{
  "n_head": 2,
  "activation": "swiglu",
  "norm_place": "pre",
  "rope_fraction": 1.0,
  "qk_norm": false,
  "attn_scale": 0.125,
  "parallel_block": false,
  "init_std_up": 0.0391,
  "warmup_steps": 475,
  "decay_fraction": 0.824,
  "train_tokens": 233300000,
  "steps": 7821
}
Each number is 50 + 10 x the weight over its row's rms, rounded and kept within 0 to 99. Layers, rows and columns count from 0. The size before them is the row's rms in percent of the matrix's.

# down: layer 3 MLP down (transposed), 448x128, rms 0.0758, rows 34-51, columns 0-127
# gate: layer 3 MLP gate, 448x128, rms 0.0824, rows 35-52, columns 0-127
# up: layer 3 MLP up, 448x128, rms 0.0807, rows 35-52, columns 0-127
down34 111:54 26 37 57 34 33 47 61 56 52 38 58 41 55 45 49 34 60 43 48 34 64 46 52 43 56 60 60 36 50 43 33 50 56 49 62 41 59 46 65 57 49 47 41 43 41 56 44 32 35 44 52 45 44 69 48 28 44 63 53 31 62 50 54 55 54 48 55 57 58 40 26 41 33 53 52 54 57 57 45 56 61 43 60 50 50 48 44 69 35 54 41 57 39 59 44 46 64 49 69 42 43 55 52 50 37 56 42 28 42 57 47 45 42 46 56 49 44 53 24 70 55 55 38 50 38 44 59
gate35 097:44 56 47 46 47 54 50 42 53 54 28 39 62 52 41 55 43 61 34 57 59 46 70 41 48 59 44 52 34 52 52 37 33 42 38 38 49 56 45 57 56 57 49 59 58 49 55 57 59 42 62 66 63 39 53 32 63 39 46 47 58 56 62 48 53 43 54 67 47 48 70 48 39 48 54 41 47 69 51 59 49 67 39 46 62 78 45 41 37 46 51 56 51 54 48 41 42 64 70 46 39 58 60 48 42 55 52 54 58 52 40 70 52 29 60 64 32 36 59 48 42 49 54 23 50 65 38 51
up35 100:64 38 38 39 33 69 45 41 63 62 63 56 77 50 54 70 61 60 52 42 49 52 58 37 65 50 55 66 41 64 56 56 68 52 57 53 58 60 54 50 63 49 60 64 51 35 70 52 58 56 42 50 52 64 62 48 72 50 43 42 60 42 56 49 47 58 69 42 43 50 43 53 49 62 52 65 43 68 44 36 51 73 66 54 52 45 43 57 48 47 59 54 48 60 56 45 47 55 43 63 57 56 65 66 50 52 53 53 41 60 49 44 55 46 60 40 31 50 68 33 52 48 38 47 57 41 56 56
down35 102:64 50 44 34 33 63 62 38 57 67 40 49 55 59 72 58 47 38 52 51 37 65 40 41 58 41 36 62 37 39 54 36 45 47 43 24 67 68 51 55 62 53 77 53 36 60 58 54 56 54 51 56 52 67 60 44 47 45 43 60 51 51 48 58 61 61 56 64 60 43 37 42 60 50 50 55 65 47 55 52 33 53 30 46 63 46 48 39 51 46 65 62 53 51 56 42 47 54 55 56 39 67 43 49 48 40 57 57 49 37 54 47 46 43 53 44 41 54 69 30 54 52 53 55 52 72 43 58
gate36 095:43 48 59 62 51 23 53 37 24 61 61 58 40 55 46 42 59 47 37 60 53 41 66 58 43 26 42 35 63 37 40 39 41 50 43 48 53 63 46 43 45 67 66 50 47 46 52 53 69 54 51 54 54 54 53 44 47 52 45 61 47 48 65 44 57 52 49 42 58 43 25 56 37 53 34 64 56 60 70 68 57 50 43 50 29 61 41 60 52 42 56 47 48 56 61 52 45 51 46 44 58 46 32 48 62 52 52 39 50 40 53 47 36 58 67 25 44 33 49 53 51 38 51 54 47 33 43 48
up36 093:60 39 65 52 53 64 50 65 55 49 45 62 30 66 57 45 43 63 50 43 60 49 59 72 58 61 48 40 54 61 60 38 52 55 62 53 52 56 40 44 45 52 51 46 43 42 37 41 59 49 45 45 51 72 52 54 55 46 53 32 38 58 33 41 52 34 44 45 37 53 69 40 66 40 58 48 47 52 41 58 48 41 57 51 68 53 48 47 51 30 50 55 34 70 65 35 65 51 48 34 53 40 48 70 45 43 42 44 40 71 61 55 48 68 67 35 51 51 68 42 60 49 38 47 47 54 47 39
down36 096:48 36 44 51 47 41 56 62 47 58 41 55 32 64 46 56 45 62 55 50 43 21 61 48 59 45 43 64 59 52 61 48 54 54 62 62 34 60 49 64 42 63 43 52 50 38 40 46 56 76 38 54 51 65 46 44 73 57 66 51 65 58 57 50 39 59 59 63 64 39 57 50 62 51 43 65 46 50 55 33 52 49 73 60 38 48 52 39 39 43 57 55 60 50 47 29 37 61 30 40 55 50 60 53 45 51 41 41 62 49 57 55 45 50 51 29 56 37 48 59 46 55 30 47 41 53 45 59
gate37 097:42 51 59 49 42 36 39 68 53 58 40 49 40 27 50 53 53 67 56 54 52 61 54 64 40 36 58 63 59 58 41 46 55 60 59 63 54 44 65 45 56 48 30 42 54 59 56 48 40 36 59 51 70 45 74 70 48 41 59 43 53 53 64 47 46 57 59 41 64 42 56 49 55 50 40 51 63 46 57 17 42 49 46 59 55 52 50 43 44 41 50 51 39 38 44 63 51 50 61 38 42 63 44 34 59 61 47 31 48 55 63 45 67 51 49 42 42 58 61 68 53 59 40 59 42 29 50 42
up37 099:56 61 52 42 49 52 62 59 72 55 68 57 37 50 34 44 65 44 52 59 58 61 60 53 57 35 49 57 42 43 59 45 41 60 48 54 53 65 54 55 63 52 45 57 42 54 48 49 52 42 41 62 50 41 44 50 50 47 54 51 57 45 63 48 39 55 69 38 57 46 52 60 42 60 55 47 47 37 74 49 23 50 56 52 48 67 31 57 55 53 32 49 61 35 45 66 69 46 35 41 40 39 41 44 57 33 62 60 45 51 37 39 64 40 75 37 45 73 37 52 44 62 43 60 55 54 45 53
down37 101:70 44 39 42 52 44 42 71 54 32 54 49 44 58 49 35 57 43 24 51 45 50 44 47 47 73 54 53 55 42 43 55 49 51 44 48 44 58 47 59 38 45 52 48 47 43 29 38 40 54 44 36 59 44 50 26 34 68 59 52 31 38 54 35 58 41 49 58 44 58 55 42 39 60 60 38 54 36 67 44 53 55 46 40 51 37 37 53 46 48 66 46 56 36 50 45 56 63 48 47 40 51 36 36 60 52 42 40 57 69 47 55 51 43 46 68 48 48 56 45 25 49 37 40 59 53 69 63
gate38 100:61 45 59 50 48 40 34 42 46 36 51 55 56 56 56 55 40 47 40 53 46 40 36 42 40 35 39 56 53 41 64 57 52 29 45 48 51 39 40 61 42 58 42 39 60 36 50 54 34 53 59 44 47 37 61 34 49 52 64 54 52 45 26 48 29 52 54 63 48 44 56 46 50 20 38 53 49 59 37 44 55 51 53 44 41 62 62 44 38 48 63 27 41 50 56 51 47 47 43 60 47 58 47 67 49 27 39 46 35 65 38 42 34 39 64 51 49 48 69 69 37 55 38 43 54 47 44 59
up38 097:51 55 53 40 56 70 66 50 37 50 71 40 53 58 75 56 57 50 64 38 47 41 60 28 47 50 50 56 45 57 50 50 58 51 49 51 61 56 53 55 41 71 38 46 41 48 46 60 62 57 51 47 38 57 52 45 39 50 50 58 27 55 31 49 48 40 60 50 25 66 60 69 48 38 58 64 44 46 33 20 59 53 46 56 62 54 56 54 49 62 36 41 42 51 61 48 43 61 46 44 46 65 60 52 58 43 51 49 39 47 46 49 24 62 53 62 48 34 48 39 47 46 50 48 60 37 56 50
down38 096:53 36 44 56 64 63 59 44 47 51 59 45 53 52 77 49 44 67 58 57 62 51 36 46 35 47 53 44 53 40 44 45 53 58 50 51 35 33 56 49 44 46 28 29 52 30 31 37 68 52 28 57 53 37 57 56 29 48 35 45 38 61 44 61 52 46 43 67 41 60 58 52 51 45 61 61 45 65 50 38 37 44 54 63 60 50 49 54 46 46 36 50 52 48 34 53 50 52 48 39 38 53 65 32 45 49 60 50 53 56 42 48 55 52 45 63 54 39 58 45 44 38 74 32 46 59 57 38
gate39 095:52 42 52 50 62 46 51 43 51 53 54 34 51 36 50 49 62 52 42 46 38 38 75 53 52 49 50 36 25 47 44 50 54 40 40 61 59 53 57 34 72 40 51 43 61 49 48 48 73 34 46 67 42 45 54 66 66 50 43 55 43 33 55 47 65 59 47 36 53 64 50 55 61 50 51 52 40 46 55 65 48 42 61 46 47 58 68 34 60 27 63 40 64 42 57 44 49 58 34 36 70 55 59 51 38 40 67 51 60 50 62 56 32 47 41 60 46 51 40 52 47 38 42 50 38 58 38 53
up39 097:58 54 60 46 58 53 49 50 53 47 69 66 50 47 35 48 49 47 17 57 37 44 47 47 50 38 45 46 54 51 49 47 62 34 35 47 46 55 34 41 51 38 42 56 54 52 48 49 50 52 54 58 38 72 49 78 62 76 49 43 54 49 45 49 66 47 59 61 58 50 53 45 40 70 47 66 48 61 42 59 40 38 53 43 60 48 55 45 31 39 50 57 39 32 76 39 55 36 57 49 47 46 55 64 60 53 67 65 35 54 63 60 49 48 46 45 36 38 61 48 42 45 46 52 35 40 45 50
down39 095:63 45 50 65 43 47 46 56 70 37 60 67 58 48 59 56 54 58 37 70 41 59 64 36 41 44 46 62 52 54 36 47 40 49 31 41 58 57 44 31 59 60 53 46 47 35 62 48 53 56 43 47 53 38 56 52 21 51 53 53 43 36 49 62 69 48 49 58 47 55 51 50 41 62 59 54 50 29 53 61 50 46 45 61 75 48 47 31 47 45 54 38 46 26 59 55 43 42 48 54 55 54 63 49 52 60 54 48 69 38 64 69 28 56 47 43 54 56 42 53 52 54 42 32 42 44 58 47
gate40 102:47 50 22 52 57 43 50 48 41 63 47 56 57 54 41 50 67 41 65 30 52 51 39 45 37 41 56 52 47 55 57 39 61 64 37 57 67 54 53 53 67 48 33 38 52 67 46 55 38 60 58 47 46 51 63 56 61 58 65 55 48 67 46 47 56 49 34 57 56 46 53 54 51 63 58 46 41 55 42 46 69 27 54 44 43 45 38 40 52 63 52 70 61 42 64 56 43 58 51 41 43 40 46 57 53 50 46 49 60 66 43 55 64 64 53 55 67 52 69 65 48 74 43 43 61 43 56 30
up40 108:51 39 53 60 43 45 53 33 68 56 46 38 23 35 47 57 60 60 53 33 54 51 56 73 41 54 45 62 47 43 32 65 56 54 45 47 41 56 49 49 47 37 52 40 49 44 52 36 60 66 52 62 59 55 41 37 31 47 57 51 44 40 47 49 50 69 59 61 49 40 51 38 46 86 55 27 55 40 40 50 48 63 47 56 49 60 56 54 55 38 44 63 39 50 68 44 40 52 63 45 49 40 38 43 49 61 49 60 46 41 45 52 55 57 61 41 52 45 52 33 47 68 44 41 54 59 34 43
down40 109:70 37 74 54 75 44 42 47 56 49 49 38 73 47 53 35 38 45 36 70 39 58 31 59 63 39 48 55 36 42 48 41 47 31 56 53 60 42 46 38 55 74 56 55 49 48 40 38 58 47 57 60 38 42 44 64 57 63 49 51 32 48 69 46 45 54 60 50 50 43 48 51 58 35 50 62 37 53 52 65 58 56 45 61 39 55 45 53 41 45 47 40 42 56 38 47 58 53 40 47 56 58 46 38 40 42 72 48 36 68 50 45 58 45 46 46 52 33 36 53 44 47 46 58 47 60 64 52
gate41 105:47 52 48 45 53 35 59 43 48 50 55 55 63 56 64 50 70 47 45 52 68 34 49 59 33 48 68 40 66 49 37 69 46 57 48 61 49 51 52 44 44 47 41 54 32 55 38 62 57 65 43 56 35 35 56 43 56 40 46 38 58 62 48 64 44 50 28 64 59 48 47 47 60 47 50 63 62 55 39 47 56 37 60 42 54 57 52 53 68 37 50 34 70 44 58 43 43 55 32 58 34 54 71 49 37 56 39 65 43 60 38 47 42 57 48 51 37 45 60 34 64 46 43 51 45 32 57 36
up41 098:65 46 54 43 41 61 33 50 39 42 53 54 49 55 70 48 53 60 53 49 42 46 46 35 58 56 64 53 46 48 53 47 61 47 62 50 49 33 57 57 48 48 56 58 65 24 59 43 55 50 48 53 65 48 55 54 55 39 50 47 57 52 52 51 29 47 54 60 56 52 40 42 31 51 43 43 48 27 47 44 44 67 57 55 60 71 63 46 50 35 56 52 41 49 39 15 50 38 53 59 55 41 52 72 52 60 52 62 30 62 60 48 47 53 76 56 46 42 60 48 57 58 34 41 51 49 56 75
down41 097:48 49 37 27 56 42 63 47 47 39 51 56 46 53 48 72 47 51 44 61 47 55 58 64 40 53 63 59 43 48 52 50 65 53 42 56 56 49 55 35 27 71 66 57 44 66 46 62 65 54 75 44 53 66 52 64 64 58 43 45 49 74 43 58 37 53 31 59 52 46 50 38 50 46 38 58 43 25 45 54 60 56 49 51 54 62 42 44 49 32 43 26 57 49 54 57 54 45 52 34 53 41 63 57 56 55 53 55 56 57 50 57 42 51 45 34 39 36 47 49 41 58 46 50 67 41 45 36
gate42 105:50 50 40 51 46 54 52 40 53 46 59 49 52 39 36 34 53 52 52 50 56 45 77 57 52 41 55 34 37 50 54 54 37 69 54 59 59 17 61 66 41 53 30 47 60 50 48 48 35 47 61 45 57 44 54 47 49 40 41 57 48 38 48 44 58 64 61 42 64 48 29 67 51 40 63 39 41 49 42 51 46 57 41 63 52 62 64 58 21 48 61 43 58 40 50 51 51 45 48 62 46 64 47 51 56 53 44 56 40 67 52 48 58 34 51 68 51 64 52 49 55 49 54 58 26 30 57 56
up42 102:46 51 60 56 64 29 47 25 40 36 44 63 46 41 51 53 43 44 58 57 54 64 31 53 37 60 38 48 66 47 55 43 43 61 36 28 69 62 42 42 34 57 48 44 51 44 51 51 56 61 45 56 64 42 61 38 40 63 56 67 38 49 44 30 50 56 40 65 63 43 55 34 66 61 51 45 53 53 64 55 51 60 51 53 56 51 42 46 52 66 47 36 41 52 59 58 42 43 63 41 47 65 45 54 51 58 59 55 34 40 35 65 52 51 68 44 59 61 54 44 45 59 50 50 66 53 70 51
down42 097:51 33 54 54 56 59 69 54 66 44 50 50 56 46 55 30 38 46 55 41 55 41 49 36 64 60 56 37 50 45 37 59 27 54 55 48 53 47 46 60 44 51 35 55 48 51 60 67 49 48 42 61 42 34 60 38 39 56 35 44 33 43 42 49 44 51 40 63 58 64 53 52 55 42 52 32 60 37 69 48 52 61 34 64 23 56 49 33 56 34 50 49 54 40 59 49 29 61 51 49 53 61 61 61 68 41 69 42 43 38 53 54 61 50 41 57 48 39 57 60 43 44 36 64 41 52 46 52
gate43 094:54 62 57 76 69 29 58 57 56 53 61 76 51 54 66 66 44 53 66 55 34 38 51 48 59 44 42 41 72 49 40 75 51 53 24 45 63 30 63 55 59 36 41 59 53 47 41 36 54 60 51 33 50 34 67 42 45 51 52 51 49 52 59 49 55 39 48 51 37 44 38 46 53 62 65 47 44 48 52 49 32 53 47 50 53 34 32 48 46 50 51 53 54 70 57 38 44 52 44 51 50 68 54 60 51 58 57 54 49 57 41 45 59 59 59 50 45 59 40 43 41 42 55 52 38 47 59 50
up43 107:56 51 52 53 53 70 38 69 44 47 44 50 47 57 56 51 47 50 44 52 28 41 63 32 57 51 51 37 52 61 37 47 39 59 77 48 49 61 38 48 49 58 59 45 57 62 50 57 60 63 41 40 59 37 45 65 56 40 67 48 50 38 46 44 46 37 75 39 61 70 55 56 57 35 58 49 51 38 43 52 45 62 50 52 56 59 59 39 41 60 58 56 37 46 50 58 48 36 47 54 55 56 41 40 67 60 41 59 42 28 66 33 47 38 37 34 37 56 55 48 48 38 47 52 27 49 63 42
down43 097:60 53 54 43 47 41 49 24 44 62 43 49 54 48 36 46 45 54 56 46 51 75 69 48 44 50 44 59 61 40 65 52 56 59 32 59 57 52 54 51 58 41 76 59 40 66 53 42 50 39 28 51 55 47 30 33 70 59 74 44 68 51 64 35 68 59 43 65 39 50 48 43 30 53 38 61 60 44 51 43 57 44 49 44 44 48 57 53 51 39 58 62 43 38 53 58 50 48 55 53 51 36 55 53 44 78 48 40 46 54 44 48 59 48 49 55 47 45 57 33 53 50 48 66 54 48 47 58
gate44 096:43 44 40 39 51 40 52 54 46 33 46 53 58 46 46 52 59 42 51 56 56 55 59 58 48 47 60 51 77 46 56 47 39 55 48 53 51 46 53 50 43 58 57 59 62 39 53 76 55 64 49 31 38 50 72 38 65 44 47 48 51 67 48 73 62 45 63 63 40 48 47 40 64 34 61 59 59 49 42 45 45 53 48 64 47 34 45 64 38 52 33 39 37 52 37 29 55 29 51 52 58 42 64 57 75 52 31 61 62 68 43 47 46 54 60 42 46 49 58 59 58 55 51 61 50 55 43 42
up44 096:45 44 48 45 44 47 65 39 56 47 51 61 48 58 45 49 48 47 28 53 58 45 44 35 45 58 39 42 35 47 46 74 45 43 47 60 45 51 50 54 41 65 57 53 53 55 76 46 62 59 43 39 45 51 62 55 56 54 70 48 36 42 65 58 62 43 58 62 61 51 51 42 46 46 61 48 50 25 61 53 72 46 65 40 41 56 51 67 31 54 50 44 56 60 32 45 67 36 49 55 35 36 39 38 49 46 49 46 61 59 47 58 51 45 51 23 57 48 55 57 32 54 54 38 67 33 58 42
down44 096:57 35 39 53 53 60 31 45 33 70 71 55 65 54 69 54 54 37 62 53 53 45 49 57 50 63 47 51 54 49 53 45 39 45 60 72 37 36 43 40 56 44 46 51 38 63 42 48 47 52 59 53 53 47 51 60 62 57 77 54 49 47 56 42 48 44 44 41 47 52 57 51 37 50 58 54 58 35 68 23 53 64 47 52 39 46 62 57 46 41 38 54 59 35 55 61 39 58 54 39 64 51 47 48 52 64 48 64 24 36 53 53 41 72 52 63 51 59 50 37 51 30 51 55 62 52 56 52
gate45 097:42 29 31 39 41 54 46 48 31 57 62 39 44 30 40 44 42 59 54 50 53 54 41 44 31 53 55 51 62 35 56 68 58 51 66 55 49 63 47 36 54 75 40 36 59 48 71 60 63 56 58 50 46 51 50 50 66 33 57 49 48 52 70 67 47 60 38 54 58 51 47 54 49 71 49 60 65 61 54 53 35 48 55 47 48 40 55 59 50 30 42 41 50 39 50 45 47 73 54 46 47 52 70 60 53 37 45 53 44 65 40 57 47 36 38 49 55 52 52 61 36 64 50 52 48 44 50 47
up45 109:38 27 37 60 37 44 60 64 39 63 37 43 49 61 59 45 74 32 49 49 52 46 68 36 60 40 41 52 37 50 57 45 41 52 36 44 46 54 50 49 32 53 53 56 40 43 48 55 51 52 40 80 56 56 27 62 52 45 54 52 60 53 46 31 46 54 54 50 50 51 53 49 36 50 59 48 48 46 37 67 55 52 45 51 49 46 49 73 62 36 52 62 59 55 51 55 51 50 31 50 48 49 39 56 60 39 62 68 41 57 56 57 40 53 43 49 69 45 52 68 50 39 51 56 53 61 76 40
down45 108:38 34 57 61 82 58 47 67 68 45 41 54 57 44 61 64 51 35 57 50 47 45 44 40 57 46 67 49 54 54 52 38 51 48 62 51 53 55 64 45 42 30 52 36 50 58 40 29 56 59 42 35 37 56 39 71 38 56 56 53 28 48 36 64 56 52 48 47 66 46 47 53 61 48 45 35 71 44 48 65 50 43 33 46 44 58 60 46 50 66 48 39 57 51 38 47 52 51 55 50 52 55 47 50 55 37 50 44 49 53 42 59 39 53 55 54 46 51 39 53 66 58 34 39 33 32 64 63
gate46 092:46 55 50 53 42 52 67 31 33 44 36 30 40 49 57 38 37 76 47 35 42 49 69 51 59 49 52 48 35 33 52 66 56 57 65 60 52 50 57 65 38 51 68 58 34 49 21 49 59 47 31 49 57 58 41 63 57 61 55 54 64 44 53 48 49 46 74 39 47 60 51 48 48 52 62 47 48 47 39 53 59 46 51 65 50 51 56 57 63 45 59 60 61 66 38 52 42 52 53 43 68 50 27 51 44 51 59 59 62 62 56 49 47 41 53 55 47 65 45 44 60 43 61 62 47 43 54 50
up46 090:62 44 59 56 50 75 42 56 48 59 45 55 39 57 40 30 38 55 49 50 55 42 54 57 54 64 62 46 67 49 56 68 41 34 56 58 33 59 38 39 46 39 41 66 58 58 32 48 52 48 48 50 51 35 52 63 39 46 30 48 31 49 71 37 49 40 52 54 35 50 62 57 67 48 62 42 57 39 43 53 58 38 71 57 44 43 47 47 67 51 50 58 57 69 52 42 48 31 41 34 43 56 56 43 58 38 45 49 39 44 33 52 67 41 55 55 51 60 49 65 41 50 51 44 36 55 53 35
down46 094:43 50 42 37 48 39 55 43 47 53 60 60 56 62 69 56 40 56 39 66 50 56 49 53 44 47 61 56 51 52 68 51 55 64 46 53 56 50 64 36 57 57 56 46 48 57 52 54 48 50 09 71 63 56 51 42 39 51 44 60 69 38 64 57 37 47 38 68 49 76 42 44 52 54 43 55 48 42 59 63 49 47 56 55 54 50 31 41 36 59 57 32 41 40 49 60 49 60 40 60 37 47 74 48 38 54 65 43 46 37 55 39 48 60 39 43 44 51 40 40 41 38 43 63 51 52 44 53
gate47 098:57 53 59 63 43 43 50 39 32 49 41 41 62 34 52 59 70 56 30 43 64 54 66 33 31 48 54 46 57 43 52 58 61 53 46 40 62 53 44 31 61 49 53 54 63 55 55 72 66 63 66 40 59 48 52 26 45 60 52 57 47 42 53 45 46 59 44 66 59 63 55 66 62 52 55 50 57 49 41 57 53 40 58 54 44 45 41 33 42 42 49 35 45 54 44 50 44 34 44 38 40 58 61 52 37 53 42 46 64 65 39 52 54 45 59 50 64 50 65 40 60 63 75 56 58 59 40 43
up47 101:38 46 65 52 47 47 48 58 49 74 41 54 42 34 73 46 58 61 64 61 48 48 54 40 49 59 61 48 50 54 35 34 55 59 63 37 36 35 71 51 55 62 39 55 50 45 54 67 41 58 58 58 47 47 54 41 55 44 62 34 40 52 60 37 41 51 45 41 38 59 47 57 52 42 34 46 51 51 70 41 42 63 62 44 59 43 51 44 57 61 37 56 49 46 46 46 54 36 58 61 69 45 60 40 47 38 69 37 36 62 41 62 48 32 48 35 48 68 56 56 32 55 47 50 67 68 48 48
down47 106:52 52 55 43 60 49 45 38 58 63 62 39 48 59 32 79 51 55 61 46 52 50 62 57 53 44 47 62 41 76 66 39 48 65 48 53 47 29 53 56 57 40 42 55 51 44 54 45 55 47 82 58 45 51 31 60 24 57 59 36 55 41 43 42 63 49 44 49 47 35 51 60 46 48 33 63 45 36 43 46 46 62 41 53 42 51 50 41 46 52 54 49 47 44 29 44 35 54 70 54 51 48 41 36 56 35 61 58 56 55 45 48 60 40 43 50 45 55 62 60 37 67 55 60 54 39 42 46
gate48 100:59 52 50 60 57 55 48 37 47 49 53 59 47 66 44 45 61 49 54 65 56 55 50 53 58 48 41 60 39 53 64 55 39 36 51 70 60 41 30 44 45 44 59 44 31 64 58 68 36 69 63 33 46 43 56 46 45 49 62 50 39 55 56 39 35 51 68 45 53 43 29 46 50 38 52 42 61 53 67 37 55 59 48 48 25 50 55 42 38 56 53 58 44 48 54 56 58 69 54 57 45 40 51 61 58 46 57 24 48 44 63 40 39 59 60 66 56 51 57 47 56 45 66 25 41 47 55 37
up48 101:44 50 47 41 54 46 60 47 44 54 53 55 37 37 46 50 62 41 46 36 49 57 48 59 53 42 24 57 60 46 49 52 33 61 57 54 60 64 44 55 33 43 56 57 51 61 60 52 47 55 55 69 45 59 46 54 50 55 48 60 51 44 53 65 44 44 34 31 33 66 53 67 69 48 62 55 76 61 59 47 62 41 51 49 73 54 38 49 44 65 47 55 47 49 52 50 52 47 39 58 58 53 41 60 65 49 55 72 68 32 53 38 64 55 26 42 56 53 35 56 53 50 58 68 42 54 45 30
down48 103:51 56 49 54 48 29 53 51 23 47 71 49 63 41 45 55 64 55 40 45 52 48 56 45 42 49 49 41 67 54 56 54 38 54 40 41 78 42 43 61 59 45 60 67 70 48 48 56 27 43 63 56 46 54 61 47 63 40 50 44 30 49 59 58 49 54 36 45 36 38 58 77 48 39 63 71 48 35 45 50 45 46 48 49 37 43 49 52 35 55 49 43 43 72 58 54 59 42 47 62 50 41 31 57 49 37 41 59 58 46 52 45 47 44 54 49 69 60 55 39 54 65 58 55 45 46 54 42
gate49 105:47 58 37 36 44 51 51 33 69 45 57 40 59 59 36 71 55 61 64 39 44 69 50 52 46 58 37 54 64 52 34 60 44 26 48 45 53 41 54 50 72 71 31 46 61 29 46 49 45 46 48 44 49 49 48 41 46 41 52 64 56 49 63 41 48 39 38 59 57 46 45 44 45 42 58 53 60 62 54 51 61 47 43 52 71 42 47 39 40 58 32 35 74 41 47 60 37 59 47 55 57 38 52 59 55 50 60 42 55 58 45 56 47 51 63 59 45 49 62 64 38 62 29 54 58 47 58 55
up49 104:46 46 50 47 67 54 64 54 43 17 52 50 38 57 53 38 62 43 50 60 43 61 43 21 50 57 45 66 43 41 49 34 33 53 42 45 45 34 42 66 36 63 55 64 55 53 55 61 70 56 51 51 49 57 55 60 52 69 44 52 45 51 51 43 47 53 54 70 49 60 45 76 53 35 56 52 35 52 42 54 51 42 51 23 40 58 53 45 59 58 51 42 44 44 44 38 52 47 52 57 25 43 42 51 51 63 52 43 52 41 58 45 26 46 58 57 48 61 53 40 45 35 57 49 52 44 50 61
down49 103:74 59 45 66 52 39 52 39 62 68 59 49 66 53 49 45 38 51 37 45 58 31 41 67 44 50 42 43 38 65 55 49 56 54 49 37 80 51 59 58 61 53 46 52 38 42 42 56 43 54 54 41 62 49 50 44 51 27 37 52 54 58 61 45 33 47 33 43 49 44 51 53 50 51 48 73 46 53 58 57 49 48 41 41 46 47 48 56 49 61 42 60 67 34 60 48 42 62 52 63 59 69 53 57 56 30 43 69 29 53 32 45 40 42 48 53 59 42 63 66 55 52 47 45 63 57 58 49
gate50 102:51 41 43 31 46 55 60 58 63 41 56 59 60 56 36 52 46 66 49 54 53 50 42 45 33 59 42 33 66 43 49 46 41 59 38 67 53 41 54 39 51 28 48 63 54 45 40 39 53 40 45 42 49 32 48 33 54 37 55 64 51 44 44 51 35 59 36 57 52 49 47 49 51 45 75 38 58 54 63 57 47 51 49 47 39 56 71 35 34 62 36 49 59 64 58 53 41 49 41 59 44 41 60 36 45 57 48 64 72 60 37 47 65 63 51 50 40 67 43 55 42 60 46 40 69 34 44 55
up50 104:49 54 43 60 50 43 47 42 51 52 33 52 62 45 58 47 47 45 49 43 51 68 40 65 57 44 37 54 49 43 53 71 37 54 26 38 61 78 61 58 62 58 63 59 30 54 54 56 59 49 62 51 53 44 48 66 50 54 61 40 53 59 50 23 51 43 51 56 48 56 51 37 48 54 53 51 44 65 42 65 62 59 50 44 51 54 66 49 63 49 59 62 58 36 60 38 45 47 57 33 40 38 45 43 76 65 41 39 41 53 52 62 50 48 47 61 45 46 38 66 43 45 59 69 65 58 35 57
down50 103:42 42 54 48 58 49 42 19 56 47 55 49 71 46 57 47 47 67 45 38 47 48 65 58 31 48 55 48 31 63 39 51 52 49 54 51 52 64 48 49 51 58 59 42 38 67 72 53 36 53 53 51 40 60 53 55 47 49 55 30 46 55 44 50 45 37 67 54 61 48 48 31 51 43 53 67 49 57 45 61 44 62 52 48 52 44 38 71 51 44 38 54 47 48 31 58 39 59 61 46 38 60 61 38 54 66 48 34 44 48 45 48 31 52 56 43 44 54 43 64 59 38 51 60 24 43 44 25
gate51 110:50 44 34 64 60 45 54 48 43 51 58 46 54 55 52 68 71 60 56 31 34 44 64 45 61 66 44 62 41 44 60 53 46 57 47 41 55 46 48 44 44 34 62 49 57 66 27 45 60 71 53 58 58 53 51 52 48 56 49 67 40 51 50 51 53 43 44 40 44 54 36 37 46 50 35 74 51 50 57 40 56 52 39 49 71 55 34 68 56 40 42 60 49 55 54 63 54 53 65 40 52 67 41 45 55 66 52 53 73 53 52 41 48 62 38 51 60 71 29 40 39 44 57 42 53 41 61 45
up51 107:39 62 50 39 43 54 43 46 33 37 49 43 48 42 63 68 51 35 35 44 52 65 47 50 52 50 64 48 58 34 57 47 41 61 27 57 61 54 42 61 43 45 48 45 52 56 68 59 34 50 39 41 57 41 45 46 32 62 49 60 39 49 57 52 49 58 53 47 34 43 44 45 51 69 42 48 64 44 43 66 59 61 59 55 49 25 41 48 51 33 49 42 51 55 60 46 70 52 52 42 33 45 33 37 36 59 62 54 27 71 46 42 41 55 46 38 49 57 52 38 47 31 57 41 50 61 47 52
down51 094:57 59 53 71 43 44 45 58 61 45 53 55 49 44 55 25 51 54 53 53 65 45 34 61 53 54 37 55 59 46 50 61 54 60 52 45 40 47 59 47 55 60 44 40 43 45 44 43 65 55 88 55 51 55 70 49 47 47 56 45 89 55 45 43 56 56 55 50 50 63 49 65 65 54 64 49 65 62 40 48 48 37 69 58 48 55 61 43 42 73 50 54 48 51 49 43 42 60 64 56 37 47 44 36 44 48 40 38 46 43 56 58 47 38 53 66 47 47 64 40 68 62 51 46 53 54 38 51
gate52 099:42 54 48 56 39 45 57 62 59 45 55 46 53 49 30 53 41 59 27 66 49 43 43 57 42 64 55 56 46 27 62 51 50 41 47 44 58 48 35 46 65 40 68 27 53 49 61 51 44 55 49 56 48 53 50 40 61 45 44 76 47 60 48 37 49 58 43 63 33 39 54 33 51 49 47 52 25 53 50 60 59 46 43 43 69 48 43 49 36 67 62 49 56 59 59 35 37 48 44 67 35 45 53 45 32 52 52 46 61 72 46 65 59 64 48 58 51 31 43 61 59 60 45 50 48 49 47 39
up52 105:74 38 63 30 61 56 40 29 40 52 48 47 47 55 62 56 41 49 76 30 51 51 55 57 48 48 35 40 51 59 34 53 55 41 44 50 51 52 41 43 56 32 48 58 35 46 40 39 44 52 42 53 34 52 46 58 63 62 49 54 50 50 41 49 61 59 61 56 48 44 55 51 59 34 55 54 58 38 46 63 56 35 75 45 46 45 64 64 33 58 49 48 33 44 50 45 55 57 49 56 34 56 42 50 61 49 60 59 69 46 60 51 55 53 34 55 32 53 45 41 27 34 53 47 54 48 34 65